config.yaml
n_layer: 10
d_model: 128
n_head: 2
n_kv_head: 2
head_dim: 64
d_mlp: 704
vocab_size: 8192
activation: "swiglu"
norm: "layernorm"
norm_place: "pre"
norm_eps: 1e-05
positions: "alibi"
qk_norm: true
attn_scale: 0.141
bias: "all"
tie_embeddings: true
parallel_block: false
extras: ["capped logits"]
init: "normal"
init_std_qkv: 0.0544
init_std_o: 0.0122
init_std_up: 0.0544
init_std_down: 0.00518
optimizer: "muon"
lr: 0.0113
beta1: 0.95
weight_decay: 0.0085
lr_head: 0.0149
grad_clip: 1.0
warmup_steps: 27
schedule: "wsd"
decay_fraction: 0.694
decay_shape: "linear"
final_lr_fraction: 0.0
batch_tokens: 32768
seq_len: 512
doc_mask: true
train_tokens: 321900000
steps: 9824
dataset: "wikipedia_en"
Each number is 50 + 10 x the weight over its row's rms, rounded and kept within 0 to 99. Layers, rows and columns count from 0. The size before them is the row's rms in percent of the matrix's.

# q: layer 2 attention query, 128x128, rms 0.312, rows 121-127, columns 0-127
# k: layer 2 attention key, 128x128, rms 0.327, rows 121-127, columns 0-127
# v: layer 2 attention value, 128x128, rms 0.433, rows 64-83, columns 0-127
# o: layer 2 attention output (transposed), 128x128, rms 0.333, rows 64-83, columns 0-127
q121 078:50 59 45 52 55 42 41 32 52 57 24 53 47 45 59 57 63 61 70 59 51 65 31 58 59 65 62 56 60 47 52 53 67 42 51 34 56 68 41 71 61 44 54 52 56 41 38 40 53 59 48 54 68 41 50 62 59 60 48 48 46 64 38 70 45 38 54 39 32 49 56 62 64 66 59 54 61 61 51 41 58 51 27 42 43 65 40 33 59 57 58 48 43 49 35 46 50 42 51 39 53 45 40 45 45 64 62 36 62 46 53 46 36 43 43 56 48 38 55 47 42 42 35 61 55 50 37 53
k121 095:46 33 30 48 62 49 43 53 51 72 46 39 46 55 59 61 57 41 61 41 67 31 48 43 55 71 54 35 45 60 46 57 47 48 56 64 68 49 52 52 58 51 41 39 64 58 45 46 43 62 36 58 37 56 47 41 44 40 64 51 55 47 37 49 30 43 35 50 52 51 49 35 69 52 48 41 50 53 44 57 40 50 40 34 35 67 47 55 57 59 68 55 55 54 56 49 47 35 53 55 71 67 55 55 67 35 51 51 53 54 38 43 36 38 45 48 47 46 32 45 58 52 49 52 53 39 67 77
q122 083:41 45 76 46 32 55 47 42 44 47 38 30 46 59 40 36 51 47 52 47 64 42 53 59 54 39 49 49 35 52 45 30 45 59 62 49 43 39 54 49 77 38 42 43 49 42 45 40 42 36 49 54 52 54 34 47 49 64 48 61 65 62 48 38 38 60 42 59 70 31 48 79 43 57 55 54 57 51 50 68 49 57 45 63 43 47 52 47 55 72 47 50 54 52 52 36 62 47 55 57 54 37 37 62 57 43 43 42 64 44 64 39 55 68 53 40 65 48 49 65 43 39 47 50 62 54 58 56
k122 081:34 49 64 42 50 50 76 52 52 34 55 49 38 55 46 41 29 64 42 55 42 53 47 58 44 46 55 53 50 45 30 44 52 47 42 77 50 55 46 59 36 54 65 46 43 41 37 37 64 44 71 63 53 47 52 64 41 61 37 34 32 60 46 56 52 56 60 72 63 41 56 37 43 39 44 52 58 55 45 49 57 45 47 60 52 46 48 43 35 53 33 59 29 55 57 42 63 64 48 49 68 44 60 63 37 54 52 60 45 49 55 51 50 58 43 48 58 64 51 51 43 30 46 64 47 54 44 34
q123 079:36 43 55 39 53 38 44 47 49 54 32 75 34 51 46 44 48 38 33 34 45 45 36 47 41 33 42 52 63 43 40 71 56 63 65 56 30 73 52 42 42 62 50 44 38 53 61 50 53 58 62 48 57 50 42 49 45 61 52 51 35 60 49 45 57 50 63 48 50 42 59 74 63 38 47 40 57 49 45 50 47 42 44 29 44 49 59 63 62 57 64 56 52 57 56 61 34 47 67 67 53 62 59 42 44 61 68 55 47 33 44 50 47 38 49 40 65 45 46 49 48 40 41 37 67 52 51 55
k123 079:45 49 66 57 67 46 57 67 34 41 42 56 28 46 45 35 33 58 28 62 67 46 38 33 43 55 49 73 61 44 50 51 63 48 58 44 41 64 46 41 58 50 63 48 54 64 63 42 47 49 64 54 53 56 54 56 45 61 46 54 56 43 53 67 45 59 48 44 58 48 45 58 40 51 49 35 40 43 56 58 46 55 50 33 63 43 50 39 44 51 39 51 50 51 44 71 54 48 37 44 49 66 40 35 46 45 54 46 53 24 61 68 56 36 44 58 57 42 46 56 67 48 46 55 22 55 41 51
q124 080:47 73 64 45 43 53 30 37 33 47 62 47 53 32 58 55 66 54 64 34 48 75 38 64 50 55 43 44 66 49 66 55 39 56 56 56 40 59 36 51 54 37 39 54 54 51 53 36 28 38 50 51 52 39 53 47 60 49 47 42 73 44 47 50 61 33 52 60 69 56 30 76 28 54 60 47 55 56 50 55 44 49 57 33 48 49 66 49 45 52 55 52 49 51 55 34 41 53 53 56 54 51 49 38 53 43 60 47 59 40 55 43 45 50 48 61 49 56 49 51 53 46 74 44 64 39 46 46
k124 070:63 42 53 45 50 76 39 54 43 54 46 57 47 36 52 56 47 53 33 49 55 27 59 56 32 49 39 58 72 58 39 49 62 45 45 60 31 54 58 60 52 60 58 44 46 54 54 44 44 39 53 58 59 49 41 52 62 58 44 44 63 55 50 59 54 58 52 49 45 67 48 65 28 49 42 50 48 57 36 41 52 41 51 47 38 62 54 34 41 49 51 57 42 68 64 25 44 64 52 62 66 59 34 57 50 52 36 32 46 28 58 63 58 45 52 72 48 44 39 36 52 54 45 59 45 33 51 42
q125 087:56 60 58 36 44 58 31 72 46 43 46 56 54 45 46 29 67 56 46 49 36 46 53 53 51 51 41 44 47 43 35 55 67 64 46 30 41 40 63 65 38 49 49 68 51 33 51 41 46 51 47 59 51 55 58 51 45 55 48 74 70 56 35 47 47 46 72 43 58 41 51 58 43 41 44 33 60 38 49 43 65 50 48 64 47 45 64 63 56 47 51 42 50 46 57 46 52 50 37 50 42 40 44 53 42 38 44 55 53 45 74 58 65 31 56 55 48 64 62 53 38 46 40 54 70 61 41 36
k125 077:63 40 61 37 62 31 65 67 38 62 48 44 63 66 54 52 44 35 46 55 71 68 52 36 46 66 52 51 63 57 47 50 56 48 54 53 56 45 48 52 54 32 36 50 56 52 41 42 62 57 58 58 46 41 60 48 39 54 42 41 48 56 53 42 48 70 56 39 59 63 44 38 56 49 51 54 41 53 59 41 44 46 37 35 44 47 62 53 57 51 38 40 57 47 58 61 56 53 34 48 69 46 66 59 55 07 41 53 42 50 47 57 66 43 50 49 53 43 39 46 52 53 63 28 56 59 48 41
q126 068:43 48 52 63 59 46 44 54 50 45 37 64 58 73 42 63 41 45 31 47 53 55 55 61 68 54 43 42 44 31 71 44 55 48 77 34 52 33 43 40 54 47 40 53 58 64 43 52 56 35 57 55 56 36 54 49 63 44 50 58 55 53 41 54 61 27 53 46 45 41 51 45 31 62 59 60 47 57 45 50 41 45 58 38 56 69 54 58 37 55 47 69 53 35 45 51 45 36 43 42 57 45 55 57 55 56 57 44 61 37 70 53 53 41 75 48 47 59 63 50 57 55 51 38 74 47 43 53
k126 061:44 66 40 43 61 53 52 47 56 55 49 47 43 37 31 50 51 41 45 48 48 50 50 71 54 68 44 38 37 42 44 62 46 43 51 51 48 46 53 39 44 66 57 40 49 32 37 43 45 69 53 63 37 43 45 51 55 42 45 53 41 72 39 69 54 64 46 61 54 50 57 26 58 36 45 58 60 53 57 41 45 45 57 40 47 53 45 60 60 56 57 57 44 77 35 55 53 51 44 54 63 48 52 63 66 33 77 44 44 38 45 47 56 46 67 42 52 54 27 55 45 36 47 52 66 32 58 50
q127 074:59 64 37 46 45 46 53 52 33 42 60 68 54 57 53 51 47 52 44 57 71 58 51 49 48 52 48 47 61 46 46 57 42 68 45 41 50 50 60 53 49 44 33 54 55 53 54 61 54 47 63 62 52 35 66 45 39 49 42 59 60 68 77 61 40 61 27 28 60 68 62 52 54 40 40 54 55 59 51 24 40 52 54 51 45 48 53 53 51 41 48 67 61 52 52 61 48 51 46 63 45 41 52 70 40 55 28 48 47 44 57 53 56 34 54 52 51 51 62 31 47 40 45 46 49 43 35 22
k127 082:48 66 57 51 62 57 51 64 35 40 57 62 42 50 71 51 34 50 43 51 52 54 45 54 59 42 52 60 65 30 40 39 46 37 50 34 54 48 52 29 32 35 55 57 51 53 54 40 49 51 69 41 60 41 63 41 41 53 49 55 46 49 61 56 49 51 55 48 64 48 64 43 45 68 60 58 47 58 60 70 56 45 70 51 61 55 50 44 38 45 23 37 38 49 50 59 60 50 49 42 28 39 48 47 51 36 32 71 50 42 42 65 53 57 44 73 60 38 47 42 58 47 45 53 44 59 39 50
v64 068:62 60 57 54 57 52 43 29 45 43 34 45 55 46 56 58 39 55 39 44 56 40 56 37 38 48 48 49 32 57 49 50 42 47 40 63 47 59 62 47 53 68 48 62 53 34 60 66 49 44 44 60 42 59 54 60 49 42 28 47 25 40 56 47 50 59 54 35 47 64 32 55 34 58 58 52 46 63 39 56 63 40 48 59 43 59 38 62 62 51 22 65 76 46 50 59 71 63 37 59 44 50 38 50 39 42 51 59 57 60 56 51 39 53 42 46 49 36 66 49 47 39 54 49 44 52 43 38
o64 074:26 51 30 50 49 59 48 45 62 48 59 56 42 52 62 52 43 48 37 60 46 51 70 47 51 49 66 69 61 47 46 48 41 71 38 44 64 51 42 52 55 47 42 52 42 54 44 52 59 72 48 53 51 40 51 54 55 54 78 48 61 48 58 43 53 40 37 62 50 49 71 47 53 33 55 45 60 43 48 24 56 49 43 41 58 39 51 63 31 57 58 40 29 41 55 37 46 42 55 51 62 64 43 50 39 48 47 46 38 44 41 51 61 40 44 71 42 53 49 71 55 24 56 57 52 53 50 40
v65 058:56 44 32 45 62 44 42 51 62 64 47 31 61 67 49 44 53 39 49 38 64 48 63 40 69 48 51 41 39 64 42 44 38 52 50 65 47 59 73 51 53 46 33 55 54 40 39 67 47 50 47 48 60 26 11 58 41 55 55 60 50 48 45 60 65 52 55 57 36 39 44 38 51 49 48 39 57 57 59 48 41 44 49 57 51 57 45 52 54 39 53 55 45 41 53 54 53 45 64 41 44 38 67 41 50 51 40 41 44 46 48 59 53 28 58 50 55 66 46 45 59 39 49 51 55 55 51 77
o65 069:55 46 48 41 37 48 60 49 36 40 40 61 49 54 47 54 43 55 43 62 59 54 49 41 28 56 33 60 80 39 31 45 54 44 43 58 64 42 46 42 65 49 39 43 57 68 53 57 53 61 59 50 39 57 63 52 41 45 50 39 41 50 56 31 50 54 38 36 62 63 45 67 48 19 41 56 51 65 28 45 54 59 72 38 36 56 60 50 55 47 51 55 54 63 56 37 44 35 57 51 70 47 60 52 44 36 54 45 60 67 44 56 54 47 60 41 53 51 54 54 54 61 44 45 57 47 51 42
v66 064:47 11 48 51 37 51 56 53 61 44 54 51 54 53 50 56 54 56 63 60 61 57 31 55 60 37 39 27 51 52 53 40 34 58 46 37 47 54 52 59 51 51 42 42 57 39 65 61 44 47 26 57 69 56 51 52 54 48 41 55 45 52 39 50 64 38 46 55 73 53 41 54 55 52 51 53 27 48 51 49 42 55 55 54 40 48 50 42 49 50 70 58 49 50 52 43 27 29 50 44 47 52 62 52 49 47 27 43 50 83 53 60 54 51 48 54 52 63 41 64 43 41 51 32 51 55 47 47
o66 070:44 60 55 59 38 55 41 59 40 34 52 44 57 55 38 43 41 44 52 45 44 51 61 48 51 54 44 52 46 41 59 44 45 67 55 67 47 35 51 45 52 31 61 52 39 57 53 39 56 54 50 33 55 35 44 46 56 31 61 47 58 52 52 44 63 55 54 44 38 41 58 63 36 46 50 65 48 68 61 51 45 36 66 45 59 56 28 65 57 65 39 61 45 31 57 73 57 51 71 66 60 38 43 43 63 48 51 56 50 46 49 42 44 44 68 32 62 22 42 43 58 63 42 41 57 48 48 57
v67 058:56 50 38 50 46 48 30 49 46 54 52 46 62 65 64 37 58 28 45 49 56 48 57 62 47 48 40 48 63 57 58 47 49 43 50 42 39 63 60 50 55 53 40 53 64 47 54 59 46 48 58 47 57 57 40 49 57 57 48 63 42 56 30 11 42 62 50 37 50 39 47 55 35 56 42 53 42 72 60 64 56 55 40 45 60 37 50 55 57 62 50 41 48 45 54 67 41 42 41 53 54 61 50 38 43 53 45 61 44 58 64 50 53 43 37 12 34 37 58 44 59 47 54 47 65 42 52 65
o67 069:45 48 82 60 35 45 44 50 59 28 60 57 53 44 32 51 57 60 41 53 40 58 49 45 49 34 47 50 51 36 45 45 43 60 54 54 50 40 47 53 62 45 56 60 47 27 46 58 46 41 63 25 57 47 40 43 54 56 64 61 70 46 63 55 38 47 40 51 52 62 53 56 41 30 46 48 67 52 49 43 55 54 58 53 53 48 39 71 45 50 70 59 51 54 41 47 44 45 49 35 66 41 36 41 41 45 51 46 48 52 37 60 56 60 52 75 64 66 34 49 45 54 58 44 62 37 43 58
v68 067:33 50 28 56 43 55 43 52 31 49 57 45 51 48 53 27 50 37 53 45 63 43 49 47 59 67 64 52 57 50 48 49 43 47 49 39 62 48 54 63 58 69 59 57 44 49 43 58 74 46 47 60 31 37 50 55 33 48 48 50 45 39 53 48 69 58 62 56 51 51 33 42 56 55 59 49 53 39 54 50 58 56 36 35 70 61 45 34 44 42 56 59 73 50 53 36 64 56 45 29 62 40 52 66 41 50 57 56 50 63 61 46 50 48 41 38 43 63 50 41 66 49 50 75 37 45 63 53
o68 075:61 54 55 62 55 55 67 57 46 55 39 47 57 49 45 65 27 69 57 55 67 71 60 30 53 45 56 42 42 41 53 33 62 47 52 57 48 53 47 54 39 53 55 52 69 54 63 46 46 48 55 51 50 54 50 48 45 53 57 45 42 52 38 64 45 56 51 35 57 45 52 43 39 64 39 57 34 55 41 49 54 47 57 40 55 28 59 50 45 37 58 37 38 53 63 44 40 46 42 62 54 35 56 40 54 19 58 35 38 42 40 66 46 45 64 63 59 46 53 69 38 54 63 48 66 53 31 36
v69 072:54 59 60 45 54 64 41 35 45 63 46 31 47 28 53 59 60 45 33 26 34 51 49 45 54 47 30 61 56 44 64 50 51 64 54 33 63 46 38 40 47 44 50 59 41 49 59 48 40 54 47 59 71 54 51 36 69 59 52 51 54 57 51 56 63 26 43 33 43 52 65 70 51 54 59 42 60 52 63 26 55 34 58 58 52 49 41 49 62 55 50 52 53 54 49 53 46 47 42 51 43 66 40 61 36 62 46 50 45 46 66 37 63 36 44 53 42 49 63 56 51 51 40 56 51 45 32 43
o69 081:40 68 61 45 57 43 51 38 56 28 38 79 50 57 52 46 30 65 61 58 43 24 35 67 50 40 55 60 41 64 45 51 54 49 45 46 36 73 53 53 62 61 40 57 45 39 48 36 62 40 53 52 51 48 50 52 54 50 38 55 52 49 38 46 48 52 63 42 42 42 55 45 38 49 62 48 53 61 36 63 60 43 44 41 54 58 56 46 46 47 39 50 49 44 41 30 62 59 54 49 40 40 51 62 46 57 56 54 55 51 65 47 64 74 45 52 63 34 57 55 32 32 57 45 40 46 62 65
v70 066:67 50 39 61 58 52 32 52 67 58 44 31 53 66 43 58 34 52 69 65 37 62 33 45 59 60 55 50 57 42 53 55 42 59 37 30 56 43 45 59 46 52 58 76 51 48 48 40 78 46 36 53 41 33 67 51 48 57 58 61 51 53 70 57 57 38 43 54 52 51 42 27 51 48 49 56 37 48 56 67 42 32 47 38 44 32 43 43 41 51 44 46 52 38 47 38 42 52 28 57 56 61 52 51 56 51 54 54 62 48 50 62 49 57 41 63 46 62 44 47 46 48 66 50 54 44 57 49
o70 076:30 44 54 41 43 57 36 44 28 55 44 66 40 53 43 55 61 57 48 37 81 52 57 51 26 43 48 48 39 45 69 60 63 46 42 64 52 46 39 62 44 39 43 55 49 54 53 53 47 57 45 41 60 59 45 49 71 38 54 42 44 54 41 55 51 54 56 38 60 47 50 43 50 60 72 46 57 39 55 32 51 57 53 47 61 66 58 52 44 44 53 56 42 46 64 60 56 52 45 46 53 45 51 34 51 40 60 53 38 47 63 21 51 44 76 52 39 31 57 42 61 58 62 35 47 59 49 54
v71 058:57 54 38 56 41 59 40 38 53 66 67 51 50 45 33 54 57 54 55 26 47 42 46 45 44 42 34 58 30 40 57 42 54 51 51 33 63 61 61 45 47 45 42 54 45 49 66 39 56 63 50 29 47 54 72 30 49 33 41 71 59 57 52 45 53 50 38 50 38 47 49 59 55 63 61 46 50 49 53 48 44 53 44 66 51 48 39 55 63 54 38 56 74 46 52 48 57 53 51 54 45 66 54 39 57 45 55 50 30 44 51 21 50 54 46 37 54 62 59 43 63 37 47 29 65 47 48 61
o71 072:51 53 54 77 48 62 51 43 40 25 44 43 41 58 51 60 49 47 41 58 54 47 56 59 36 43 52 46 52 58 41 53 39 65 58 50 47 41 51 35 53 69 54 57 63 35 27 58 53 39 40 57 59 43 29 47 66 47 57 30 56 66 53 64 66 46 52 33 56 66 41 50 37 54 52 61 55 55 44 38 60 41 31 52 44 49 43 55 56 70 70 44 42 49 48 40 39 41 44 42 42 49 42 52 41 68 48 46 59 53 64 41 57 37 47 51 49 35 59 65 56 56 49 45 37 57 61 65
v72 083:32 48 42 51 44 35 69 46 38 47 45 47 35 53 60 60 39 63 38 42 65 57 53 47 54 54 45 50 58 49 52 49 47 43 48 51 49 45 52 51 56 55 57 35 56 55 46 60 37 57 70 40 54 45 47 43 47 39 39 36 50 44 71 51 48 44 68 39 61 58 28 47 67 58 60 50 28 60 42 54 25 53 46 29 67 30 72 51 49 47 68 66 48 50 52 59 59 51 58 42 61 48 64 58 56 44 39 43 50 63 44 61 43 60 56 33 54 50 38 56 49 62 59 30 50 58 40 55
o72 080:52 37 43 50 59 62 75 57 66 50 45 42 57 64 40 40 55 44 53 65 51 36 53 50 54 63 68 47 51 60 69 43 43 29 58 61 45 53 46 54 56 45 28 48 52 69 39 49 51 50 51 47 40 52 53 53 57 38 59 41 44 53 69 43 51 54 25 69 48 49 61 53 47 55 52 62 40 48 36 28 54 43 55 57 50 53 32 45 57 53 47 62 61 38 44 57 42 43 52 43 61 39 69 56 76 43 44 48 42 44 29 51 41 42 46 43 45 42 53 46 50 69 56 38 56 30 54 58
v73 073:43 65 46 57 60 37 41 47 35 44 32 54 58 44 51 65 62 52 54 53 32 43 60 52 49 56 39 63 35 57 68 51 38 65 39 60 42 53 54 42 52 43 55 57 45 44 43 52 54 71 40 46 59 43 51 49 52 57 59 48 51 49 42 58 59 51 40 39 44 47 73 58 37 44 60 57 72 45 68 54 68 47 43 69 45 30 52 42 54 44 55 58 40 62 30 44 51 56 60 64 38 59 48 49 37 69 52 49 50 40 48 40 68 54 41 46 38 48 72 36 61 45 36 48 51 41 45 30
o73 083:67 62 48 44 55 53 36 47 64 56 57 59 35 39 54 45 60 64 42 53 38 43 33 48 55 33 52 47 50 38 42 60 67 52 53 40 42 53 55 47 32 71 38 53 48 46 61 48 40 46 61 67 47 44 65 43 51 70 43 70 50 50 57 50 37 26 41 53 39 45 63 61 61 38 49 36 58 58 44 54 70 41 41 53 47 70 50 61 64 38 42 28 41 51 42 49 51 50 46 48 72 44 36 59 58 59 52 50 60 56 63 50 44 39 46 56 57 46 59 54 39 52 55 43 29 57 43 41
v74 064:31 46 48 49 45 36 52 43 54 45 46 46 30 50 44 57 41 53 43 35 41 47 67 52 52 47 37 56 46 46 52 59 43 37 59 38 61 55 57 53 59 52 42 55 36 45 50 62 41 66 54 41 64 42 46 50 44 48 39 52 60 59 35 66 47 41 44 46 56 47 50 46 41 59 36 59 64 50 45 29 43 55 66 50 52 51 63 58 71 51 70 73 55 62 61 37 58 54 79 73 57 61 44 52 40 60 39 34 47 61 42 44 52 60 50 37 43 29 59 32 51 45 49 39 42 37 46 56
o74 067:61 66 48 40 49 62 62 55 58 25 62 46 46 44 53 45 44 56 36 67 42 45 40 43 53 54 51 45 53 63 56 32 44 50 55 57 41 55 45 33 49 54 53 35 55 57 56 43 52 40 46 43 63 56 47 57 42 39 46 55 42 44 68 60 57 50 53 41 39 59 42 61 65 45 65 41 35 65 41 62 60 48 51 51 51 33 51 58 46 45 50 56 58 43 43 33 34 41 42 26 44 38 63 43 61 67 47 60 42 64 54 41 47 45 54 60 45 52 54 89 60 59 30 38 52 55 47 56
v75 073:46 52 60 62 69 50 63 54 48 39 58 50 54 64 65 43 55 34 44 57 63 62 53 64 59 46 44 53 53 59 45 59 44 46 45 68 62 52 60 48 34 40 39 42 76 61 66 41 52 30 47 54 64 51 46 60 33 51 54 36 49 49 46 41 45 61 37 56 34 58 51 34 34 51 48 46 47 44 39 57 33 48 48 49 45 59 49 38 43 59 52 51 28 61 43 55 41 56 60 53 65 53 60 55 47 62 25 56 68 56 38 44 54 39 58 49 57 64 51 46 36 28 54 46 28 55 51 43
o75 082:62 27 42 38 46 33 49 73 64 50 65 52 65 53 44 61 63 52 38 52 38 56 45 59 45 43 50 52 69 44 46 54 56 76 39 49 48 42 36 47 44 52 41 41 37 45 35 49 49 58 38 54 47 49 41 37 41 49 60 54 42 57 60 47 56 44 59 57 46 66 57 56 70 29 48 61 30 59 50 46 46 47 48 51 31 46 52 58 58 53 56 47 55 57 63 43 60 51 64 52 40 32 61 49 58 46 45 63 36 43 45 53 54 66 62 39 54 41 51 36 57 64 20 58 54 54 43 57
v76 064:37 34 72 52 31 43 55 66 61 57 38 64 52 50 43 39 42 45 46 54 62 57 54 62 58 35 52 57 52 53 59 51 57 59 55 55 62 32 62 36 39 37 49 54 56 39 66 52 46 42 45 46 43 41 34 49 48 48 51 26 64 55 55 37 60 48 60 72 47 59 51 51 32 43 47 43 47 59 67 61 47 57 42 38 49 14 51 48 27 44 63 42 39 61 50 63 49 44 50 43 65 45 38 32 55 46 45 57 49 51 56 70 45 44 64 53 50 54 63 48 47 51 55 45 49 55 57 61
o76 076:56 53 36 55 48 41 50 57 46 53 71 43 56 47 35 60 72 51 54 53 58 45 39 43 58 61 40 48 59 42 54 55 44 48 45 33 54 43 37 56 57 51 51 46 61 63 19 45 38 62 57 47 54 54 46 34 41 65 49 64 47 66 32 36 48 52 52 31 43 47 71 47 62 50 54 52 60 53 50 59 27 60 53 52 57 55 29 53 38 67 34 41 67 56 51 41 57 57 37 51 59 44 52 58 55 29 50 38 57 56 47 67 47 60 62 55 51 61 44 34 50 59 34 44 58 43 39 45
v77 062:56 69 42 73 46 53 47 34 58 44 42 46 44 46 51 47 50 56 69 55 40 32 42 63 64 54 47 63 60 40 52 62 54 43 41 45 75 32 75 54 65 30 51 54 36 45 59 40 43 43 51 60 44 41 54 54 49 65 56 46 28 63 47 51 53 51 49 43 54 45 60 39 54 50 51 64 52 42 36 59 46 59 38 62 49 48 44 37 52 57 48 42 57 40 43 45 54 54 48 43 56 43 32 30 44 44 59 35 52 72 52 49 62 29 49 59 64 43 47 52 53 60 37 69 55 39 49 50
o77 075:45 33 50 40 72 45 44 60 28 42 56 48 50 37 31 58 56 48 42 38 60 51 49 57 53 36 55 58 52 40 50 49 66 35 45 58 46 67 41 34 34 71 51 54 55 47 47 42 48 47 44 40 42 52 58 60 52 51 58 61 48 33 38 37 68 45 51 47 52 52 45 67 37 58 38 36 59 60 45 65 65 46 55 49 61 50 43 52 52 33 53 30 43 50 55 49 56 49 64 49 41 47 43 55 45 49 64 55 55 42 73 59 45 57 49 60 28 40 65 51 63 47 72 52 70 63 38 53
v78 059:37 35 70 49 45 59 53 47 44 43 37 41 42 38 56 53 52 48 41 42 42 58 22 56 46 43 36 36 48 58 47 53 51 58 51 50 31 63 46 50 51 37 52 63 63 49 53 60 60 50 71 62 51 56 68 55 49 40 38 53 70 59 50 42 69 43 38 58 64 63 39 58 72 62 45 46 34 48 48 52 52 33 51 52 43 56 40 50 63 57 54 73 50 46 35 33 57 53 54 51 49 44 40 68 47 59 39 46 45 52 33 65 56 63 41 39 51 48 55 43 39 45 38 45 69 59 52 60
o78 069:45 57 64 46 49 51 54 39 50 56 47 53 48 62 50 63 47 67 58 51 37 34 61 69 57 70 60 48 42 44 46 43 49 61 48 51 62 55 50 52 42 63 67 30 43 47 49 44 36 43 30 50 56 45 41 29 57 35 53 53 41 53 33 56 44 52 55 53 44 69 54 55 55 57 47 61 53 57 39 35 52 59 40 47 72 42 35 52 40 49 53 58 41 51 55 63 37 74 61 48 41 57 47 41 80 62 55 56 70 47 55 26 47 53 48 42 51 54 38 58 40 47 39 37 39 47 40 38
v79 060:50 27 55 40 59 45 37 57 57 55 52 41 50 67 61 55 43 39 47 53 41 42 56 52 45 35 57 50 50 64 62 53 45 52 46 47 35 77 49 55 51 50 52 45 49 66 48 51 62 41 52 33 68 56 41 58 48 31 48 39 55 54 56 42 41 48 27 36 52 42 52 33 74 64 59 56 51 43 43 43 41 70 59 43 46 55 49 44 36 61 60 68 34 57 42 59 58 55 65 40 62 46 59 54 58 51 46 35 37 61 43 43 37 58 41 30 65 65 53 43 57 60 39 43 53 58 63 54
o79 072:39 65 56 54 35 57 56 45 45 50 53 52 36 59 42 54 40 62 62 42 51 56 41 68 57 52 40 58 49 40 39 38 42 53 52 63 51 41 33 51 40 57 57 52 62 46 53 69 65 60 40 66 51 50 63 32 49 63 43 56 59 55 57 52 67 52 47 74 51 57 52 60 44 50 28 31 37 61 54 49 45 28 50 47 47 53 61 57 47 49 42 58 37 50 44 46 30 46 50 60 40 58 58 45 52 62 28 69 68 35 30 48 52 54 43 63 48 65 38 42 55 52 40 46 34 40 39 59
v80 078:48 51 64 29 59 47 61 43 52 34 46 56 50 32 77 57 59 58 41 35 65 29 57 47 53 59 35 42 55 50 48 46 39 43 46 66 61 52 41 51 53 49 42 29 33 41 40 46 50 46 64 51 44 35 44 45 39 48 48 39 52 51 63 47 36 47 56 54 65 66 55 65 60 37 58 50 51 62 45 58 49 56 57 53 60 44 53 50 53 66 59 59 39 55 58 46 57 63 62 51 43 37 80 60 56 56 49 47 45 54 26 40 54 58 42 27 61 41 55 46 51 68 41 43 43 51 47 53
o80 078:46 61 57 35 67 37 61 50 56 54 41 37 49 75 46 66 38 49 46 63 29 42 49 61 48 40 56 58 60 53 45 42 69 54 65 44 33 58 53 56 47 37 45 26 57 60 49 48 54 57 47 46 49 54 62 55 37 34 63 41 42 46 71 58 51 46 42 50 46 48 41 42 58 54 47 47 31 50 42 55 52 46 52 49 58 61 50 53 76 38 39 57 38 39 38 37 56 41 64 40 74 54 42 56 62 65 28 60 63 50 43 51 43 50 52 51 30 51 38 56 50 55 48 51 39 62 58 53
v81 072:51 45 60 55 50 45 74 55 50 33 56 58 36 45 76 49 57 50 47 55 48 54 58 54 61 53 54 48 55 41 54 52 47 55 58 40 31 53 45 58 50 52 52 56 40 47 34 63 45 48 45 64 34 56 40 39 51 39 50 19 34 49 77 51 40 51 54 42 52 61 48 46 65 57 35 44 35 41 31 38 47 44 48 52 52 50 62 63 53 59 43 63 47 61 30 47 64 60 74 69 40 37 54 59 51 50 51 39 45 66 54 60 53 50 55 51 51 58 34 44 43 53 44 49 53 60 54 27
o81 073:51 53 35 34 60 41 50 54 63 47 42 50 50 47 48 62 40 62 63 50 45 54 62 65 44 77 43 55 39 47 51 57 23 29 54 59 63 49 63 54 43 48 53 41 57 70 57 44 63 42 48 52 41 49 71 57 54 63 63 40 50 35 49 51 74 28 29 63 46 53 66 56 65 47 46 51 29 40 69 51 53 59 45 50 40 48 34 45 48 59 46 43 45 39 43 53 50 56 32 52 51 65 51 50 49 57 54 55 35 35 40 38 44 50 44 55 51 52 38 55 53 48 50 58 41 60 41 49
v82 080:60 48 59 52 49 43 69 71 55 41 33 33 50 63 59 56 58 38 45 57 67 56 52 57 46 65 52 37 62 48 43 56 38 36 49 50 48 48 41 53 56 49 52 45 60 67 65 44 59 45 48 27 47 44 45 46 42 40 50 42 38 57 86 39 54 42 56 56 51 51 32 41 52 61 51 52 38 39 42 71 39 49 45 19 57 48 61 46 47 34 44 48 44 57 53 49 55 41 43 59 56 33 54 52 54 46 38 50 57 49 37 51 41 58 55 38 65 68 40 46 50 64 67 55 52 60 56 47
o82 083:46 32 43 35 52 63 46 50 29 65 52 67 43 55 43 45 47 51 53 27 60 48 43 53 44 46 59 52 50 43 60 49 58 23 41 40 57 45 55 51 58 34 51 51 49 46 25 49 34 46 52 64 48 56 56 44 67 55 65 43 44 46 52 53 41 57 48 55 67 49 48 57 64 54 52 63 28 39 56 40 28 56 72 65 39 42 43 57 58 65 45 72 44 54 53 69 48 44 55 42 47 55 65 56 53 37 55 60 36 52 46 57 47 55 52 59 40 41 27 54 60 57 58 44 47 39 57 56
v83 056:56 49 41 53 25 35 46 52 41 64 51 54 57 64 43 61 62 51 53 41 56 55 46 59 49 73 33 44 47 55 62 46 48 24 66 52 38 54 31 61 64 63 55 57 45 35 38 66 36 42 43 33 48 54 41 37 49 28 35 66 44 49 62 47 43 48 53 51 57 38 50 46 59 51 48 54 41 37 55 61 46 62 40 53 52 52 54 55 43 52 49 54 60 40 62 56 44 60 51 39 56 52 63 57 53 53 55 51 38 47 40 41 38 46 37 67 49 62 54 63 35 67 49 72 61 34 45 40
o83 064:58 44 52 59 54 68 45 55 59 47 45 30 45 52 55 35 59 59 54 40 56 65 50 48 34 29 74 45 53 35 34 48 55 56 43 47 42 48 52 47 47 50 50 52 47 54 50 44 69 63 73 35 55 54 57 46 39 56 52 45 55 54 50 54 46 51 43 52 59 55 32 56 39 65 45 49 52 54 50 45 55 46 68 49 48 50 42 39 54 59 62 68 35 63 46 70 48 37 42 64 33 60 36 45 27 52 64 48 51 53 52 44 53 48 34 43 57 53 37 49 70 56 63 15 44 47 46 51